{
  "num_hidden_layers": 13,
  "hidden_size": 224,
  "num_attention_heads": 4,
  "num_key_value_heads": 4,
  "head_dim": 64,
  "intermediate_size": 640,
  "vocab_size": 858,
  "hidden_act": "tanh_gelu",
  "norm": "layernorm",
  "norm_place": "pre",
  "norm_eps": 1e-05,
  "positions": "learned",
  "qk_norm": false,
  "attn_scale": 0.125,
  "bias": "all",
  "tie_word_embeddings": true,
  "parallel_block": false,
  "init": "normal",
  "init_std_qkv": 0.0334,
  "init_std_o": 0.00655,
  "init_std_up": 0.0334,
  "init_std_down": 0.00655,
  "init_mimetic": 0.7,
  "optimizer": "soap_variant",
  "learning_rate": 0.00391,
  "beta1": 0.95,
  "beta2": 0.98,
  "weight_decay": 0.15,
  "lr_head": 0.00537,
  "warmup_steps": 200,
  "schedule": "wsd",
  "decay_fraction": 0.283,
  "decay_shape": "pow",
  "final_lr_fraction": 0.0,
  "batch_tokens": [32768, 65536, 98304],
  "max_seq_len": 256,
  "doc_mask": true,
  "train_tokens": 129400000,
  "max_steps": 2014,
  "dataset": "wikipedia_en"
}
Each number is 500 + 40 x the weight over its row's rms, rounded and kept within 0 to 999. Layers, rows and columns count from 0. Numbers have three digits each. The size before them is the row's rms in percent of the matrix's.

# layer 5 attention key, 256x224, rms 0.0979, rows 83-255, columns 128-159
107:540455555442513492509502508478483462469497581486483514496526523518507525452541449540529537490519
103:550526451537484517496495537503514543519525501576500525504508551525481482447544611490531548493507
104:507541524482481519529539486418500565539518476460493464457486448527453459516464517552557584575478
109:449560474502443455560534508475430491494449431480530491434512447553583452508473487518510563507471
103:535508503445532481513417554434570561466499537538534462508492490535478526494507598512430476508516
099:541514384486489472529569552424468547543534550503458468535460472467474495463473580468509460500560
098:493526441516538470497585551475532517533432504488454461528412504576483478411489470520485489530456
099:433506492554483533515460566498496496494523464522489552527554409437550466558479577511501523573552
105:544501386572551454558515533480505533452476468531504502522484446424573501465557477485540567407501
101:568464486493556482497500497485511471467543537496511515507581446561503443497526504558497513507561
107:500464551467500473476402558498513497556580575479482494553499518467513513512536461500480421493456
106:496484491457509488493511449477496415497478583471497474522498524524553554509468444460457432555476
107:511556523595562537526534460561489490516525548495492432481474583507537526438552475481500470457508
104:439526487579441486475476515495431469480496447566480476520504565468521498467527523500480487489511
109:458410475492481431500522522445488515476411551534495472547525531527478558542475534463502533511499
099:548449433523445544551540527465489539496518526584528532467491445508548500556542478529491468550492
100:572597438513471518499499488499531441520500535436499509567530494448530485486552489479531543500491
101:531494496480456506548482563450510541470476589420519464493519526483449488506562481498475488526547
108:550446585479526548492463533539459461424477550480461490445496461508500496454439446465499529446511
103:545523525507493519499578494509432507546491489498522440470429494567461481535515470466485501518455
103:490456474513547516429516483517441520543405499525503464555548523471434488491581475523468488519488
107:475503508538530473473441520470526479512433472458538419476544560542574507502555480594509521521578
107:507553471465447537536478433454520555455515425503511504462551517548631456449470572475456514565500
098:436439497468500437428478514478559497518596554471481531474579510540518441504435526547533492588558
104:567551503510462513446569520520483544544508473560426560519433491484438556530485534495511439491489
106:551464495510527516539532516528535481461566448481507505495505520536457493465466454502403549533466
101:482484492501488592480492435488565551496576521455495503520498508481466565556432528545496508451464
104:480529488520545485530509462579551563475507520455543449476469534471498437546581494524467596483485
103:456493540480523629538510503487551454447540510509517493501496476439520482462468555510467596511522
099:463543560447473483582468527507547532511426538515406550395533453538448538404558475526471518477544
102:501498489505458464475556525511525482506479468498510505531569493452504505528454509471454599499457
106:489509497523574483467534456512525479476480527528520536538476514523507477530585490432468459503522
102:601475488488461456578541499527492544516536564446533494485503527452486496496484468502441472534475
112:531593536531456550530544479481480495439455459493544554517557479513484461531476517463588419489529
097:507534464538551493399451478481528470535509459553507520507469495509610468499520471549482594529511
097:486524516457446506552503562533452564512501508522564537392482394505565490555499473532464521399502
112:493482475577475479537435531476507517506559499557520472536420521515511521524520445490509491408528
104:466501463564574426477429482487481482516572523495558560444486482528543532443487532427476492525527
105:467508458521547526504522581446501542510547538489477526470434504477549515459497434497370504530473
099:437453574516466569505520525517461503545474455544460484461537512525504481483453499485553465462528
099:402475490558481545528527536476435487460503449583481502495458554508506473439463496453440493496503
099:459507509499527556523525547441551487465523487507508425500400519507600502477521490508519533487551
107:476398503473506477466492403504529550469517458472582541577441467486499514551480522537476449521504
099:500480495455486506487551529554448531483471580478491491478428547551526546528553494519524541475518
107:426572456468530537474533483479458531478460493546477489501463405512558523540603481498474525510519
088:499503511521496525448475467511417531464432477514486507466446506461441574520531467498412518488423
090:524472542504541483504443545428452445529515465471479530538498487475526551448523527434511570488486
089:506482484523480503506467479458455485479506509507566478567496521579516497452509427573487522484470
090:522555493451496436464494510491483451502562509556471569494495503517469435487493531515503502470554
086:457488512552526534527520513537443521549577418577601481478515470540486533544555552485536576455450
092:490516437473481447554512518543499482541500467455541543507466466472491459509510470509415506533459
075:570573441504464451434412495437535544482534415547603486518460550461477493512527476529559463397517
078:508468560474496481552518465557545482497542431501510552502536501489484490544463501552534450390479
084:551469468500449469550473522490433523545500463524489507499431477532498421507528509434480559525527
082:502504584489522535541519421478501538426406526536494454531554433554493470493541483503466470571541
083:444484458537431518489399472434520459527465536487473525511529563582485517520484510495500484499423
089:524458438487488534577494492459453532490512584537534523499475542492501497509549634503530483501477
085:439483498451507517550514588452493497542511464431512492486500428400478458578573510508533540469521
080:517542542525468510511523486449523532457499437550427483529527532543487446558531564487533516550487
081:516527466480541474454505489560547513575479489500525557488527510501498514492463571473453533434506
089:496440456444445527557500482460489498481478493562472528593536468445520499528478488475498587532511
077:496526496459536493468524454525485544556455567526520500513428587480450478566478526453487479425471
085:551514448404530580498449539562532519465557491500553495506538516458502523510544494557504469555501
080:476475564523500536447566504500521486505547484538423552457493569544497462517562502467457439479467
087:522494537543486493531542568564525469518490515474497510528476535500557466482566500475570445483617
087:462452462508554511543493496462522540549431565525480512508553459478446423498475514496510507544466
080:513564417516529514517499518470426476482426521542459563513445503485461512479489494447534478516487
088:481510425502513495505453451494532500445500563505510491502508500544468518521424426495545551500486
083:492577454588505455529467517538587466559497528498539502513491522473521504506487495546409479476537
082:527493492513490496517454546545482579563429411451475518504514478470513480477505461495497480537503
090:500500484480506481518544512475545575530447479468484564560568548494499456529429546534521473559441
089:508541457478465555522497516537541542532514538442464561586472469455538499554495522461472511509506
087:461500489405536524529482505515473572500456499581601552560489482421489506520536404460521457473428
075:441501564505538486473453454539479538486501509520459504450573575603455517557470483472568454496487
084:505559489522531510474443461497500430519593465521486431569480509521467566541476501506481560473527
084:568523557517523532529513543538511538545564493550501482412499485426518488476478507459503490454515
090:523602488513471518518512485487463506466493520562465476552507445543505498511446471498555527523499
081:499511539458470539496483482432493479569539500452510447492483527564485518452551522516553437522459
095:469453512480530509449503477549448474463521538461543454560500498551511510500554504497555465449461
091:487524526496452510467454451465449525474467519511502457494526517435473466492486461499518489512577
085:497524544472531484519510518473489523473513503503510537481477428518437516494453476588552519555529
095:443431518483561451522457520495476491560541555525473534502550449550466489411523512486475472473537
082:503504474517491509512570623501442482516503546634562494451474502532492524488501486474456581522546
085:508522474477484459518569528573495559432444474508521473481493483488470401588526515516458496559509
084:551506507495500588483482540489581481548444446471564529523519496534533454520560529498493381534502
083:496538479507499503479471501500614433471473477518488444512546524507470530580556469480491422551473
088:437428453516453486501429503483539542461450470447474622440532523444510513532569528506499518517425
082:445589465477481514532493423593566440481435542569499530533434486531487516475478565502560448523506
081:470478477507510485472496501547530497578514430478540572578502583555439539533559506497580513492552
090:523547459458533443519526463460528572467428462464531426515509516431560516541571467457452557490471
085:509584492556472566468568517562493555576498503485490432510585455567560550443463561497499534413475
095:531516462528506540529527533512542531508609474536515604544467510452491458519588513428530521512552
090:520466525460495462458522449506491511496483505557450478542524466469412490506489511505603581510447
084:479515518526487587514441522529481485537474524456543454538501506464478479489545492462553486475423
085:506568547544529516500488556508481531486482474499515549532480550465510480507537458414579557527499
093:493554475555490602521506501477506484475597469479466471637554446504521566517466454518517580457523
084:477459493485491553496490525473493457529450546480593481497479487520437506539442570549554460499458
089:490478485536461454496470441569468583501476479503561467506471446450576469444439503402446531514506
082:479556503498496463420496520549513499457473451539551467515491487540470505541503444468521458441580
080:532446467455458541480410544481481655460442486482505475543472489452574474483502618534493438560520
084:442470423460516516578456532423441487537516477476517576580488459484510401494469498433508517464515
081:487488487449483516487405518477513495482486519479563526496540486439546481543461497544562467421438
093:510470509465472437457512527472410523569462456496523525503478491485428488494452518523428503421553
082:525494485510468545471507486542502487446520517473461505514446515614464512495494474469481517487483
085:423460462549507485471586439458497490476518537460561517454509500548504511458514488557552488534622
082:518474513513463581552485447491478459504431509524552549540469510432544551536582556510490464428450
095:506466572445511452444494480486530536517456549483450508483564545377506551541475492521451445411494
082:476442532509511488426562452518547505477531527483448457494453452607511455573490510462509502446501
095:539501464513484466523493534446443547505437530503543469523545514542538500483542429461463517519550
118:462452561537459528559546501471457512530434492500489391479511461519499554488517528515611534422560
120:532535451516490521523529526498535527461491548540551511514544457505511491533489473483476518506519
115:547506452484518520479424474513520500536490538569479397528506434565527534496502526498508505529508
117:529440497440520579489533489487450488467564508479485435548542492493489508547547476466454447439462
123:518513470459540548465465522480567447538491450578517470463464465538486490549539534560496454454529
118:477425544489517519469414523477439498515477468478546462505559495441466577487503530546417443533477
118:521502461533493471545533532510530565437554486415541500421556477525533481586471566540566552482469
117:523479549459482528480447492549468552534504494496541511460525498516465489458548508495496437499533
131:484511609538514560499493506537527598467453491488531531517535455555542469528534485504496482481558
115:497437506510505556495428553545518532396516544495499431551424506447493522481569458436540551519519
115:527481480516573438468493485450491490524445491418530512526482458514514438406558455470523516494503
117:432496584458458530520516493479461467527439491475464443594493501494517502481463457579531548478536
125:610540524561482536509537575565505469483552550540485480558515558441503565441502492408538455414485
123:558482511535501440461509502485499515535503547529566485453538545495482397434552445444542513458456
119:486459486498568590536514516497454552459508502515562470490503554542531460488479489445490557480422
107:539563512484492576578523514489510566501551534466458537511463500558519511511493466523536455528533
119:541508463513527471598491542492507439480519476550577548475496440496486464445478558486471430490568
123:489551501467466524465459512474473448438553472484474512527464498511414498476511582462543502486521
118:488507467480467491569522462515560551493525527470488528500476524448442495579476523502502478508507
125:503473472515439521455498464467538506493557513506514500533499562456539540491494473470502567523465
123:541498544544435517494552494539487459510535546511479483427482523477548574499468500540459532569539
122:506522584589437517555478480540564493538507498479526456514444500511501492540527542506573485535409
124:479436434492501525475489531499470485456471450519515520462518566467496493532547438516541461508496
115:525532508480533574411478548464529468554543525443450552506515404448468473524546527481539487546533
116:443531454492508494399489519528533479487406485471500540526487543554500472491539471482453578516562
118:498456457557525455545519510541478433474523480511498448560438546534477459492500507539495503547527
119:502539533572491469470497532486484550492455491508499528529514433491520466450449469554509417489528
114:518452566532553609519401523442462464489455538531529535580527498545540514485503485497598442508528
120:542568470497494498525426544440499568478584525534601457472553514518505529479459464506502515484540
120:457514525483469484498462497473473512495518513560405522472460498476419553519453533439465525484547
122:547500511465398510531514428479518561505467518447481490494515442434427499456487445530536514483505
124:549505540606435491515492504527523575520466488554439491436503483496468528526456433448503494519475
124:484502503488428467475448536486564494442444562534518417509500436474427524446422493495495534523542
119:466419529537523475472464562548494566527511416489513470481473527528580454487551414480538531446489
122:479541456444511530428439495578519562546493521486459476524533471565432503477480472504489506436460
116:495457485498504468415477506538490515542541502527533509523464461424416545542517470604549526530433
114:495488515479488546527443486492528417570492572547499527439412407525457533496546427535513510490444
126:506472440533564498557559486488537554539466453536436543470483452530485484443475522515396498566546
119:523456504526456541486485516581416513497481522507477499431553527476494455490503531449447491427580
123:525485508526471420495531535486492452534493451480464443551492510490471497498409515545515507504466
120:457510441559494464485463437482575503443451521528507461511521509402509471491534463528524441495462
118:547424437446504473544494487448497565452467603498528451476524506504479452444492451537517530521535
120:557492438507437496509467510564469482473488474528459480518483559546574524479451549523488524460478
125:442477460427552453517541512506486506586542527436511569469520471497590487462506487433526508485473
115:429539443589402461546489536509543516525444512524530471575466521548513516492565455504476515503514
118:511469484512523520581457436503521461480445542468509586450591499506565536484465507469529463442451
119:459442521514534505558519507470502476602484452567461508531513571476543556429570515456453487526453
123:509497472557498459521451523487477446464439528442479426499527467552522525459488536488500522535476
126:525505457477538528507515471530422475559465522458572483495522480551467508576465540458517538483459
118:559513569530469484537426446475500493517544450439531484452525573498489439472495516506531521468521
123:493502594474461513538488434505478419476505535488438492481526459449527511407500535537574446545497
117:548488506482569505525566502484454419498494497462462549475479527440490512504445482477532492447512
124:528517414544473535521577482475505480581488523505494476528501496523567499549530364485498448443536
124:464541478464450492448520534495467519506480489474556489432457508435506464481465462545535446534503
125:481490451457462510463512530537469513539546467535537488542500519478511500488480483459519475547503
122:549482490516522564446490459476502462446453461462480485496423497577461447434546486493519506458505
122:454479459471526420518497510485504542471572535549486506471525529489517528560533513458511519521514
120:513509528498493474480430513505439515452489435482471441460495531501480474509503481532523490536527
120:488569491522513497517494482515500528474574489500482479573462511545501561496483565450485362539459
124:519384519493492533490563523526519599460530620511489516508566472477592471556525513528477543485507
114:534557489526601491488511479446519508480487469478537508508520545489507474534483508492560466502559
120:503449483546582540532510506520532459532495536460436415425501461485513542476435513551512505526525
113:482441516482558522510462540445574544442444525528540522524536470506493478497497460531462450505500
116:476543539487530472552444564540433565441459537483500523463520499460448458557449464551536442498478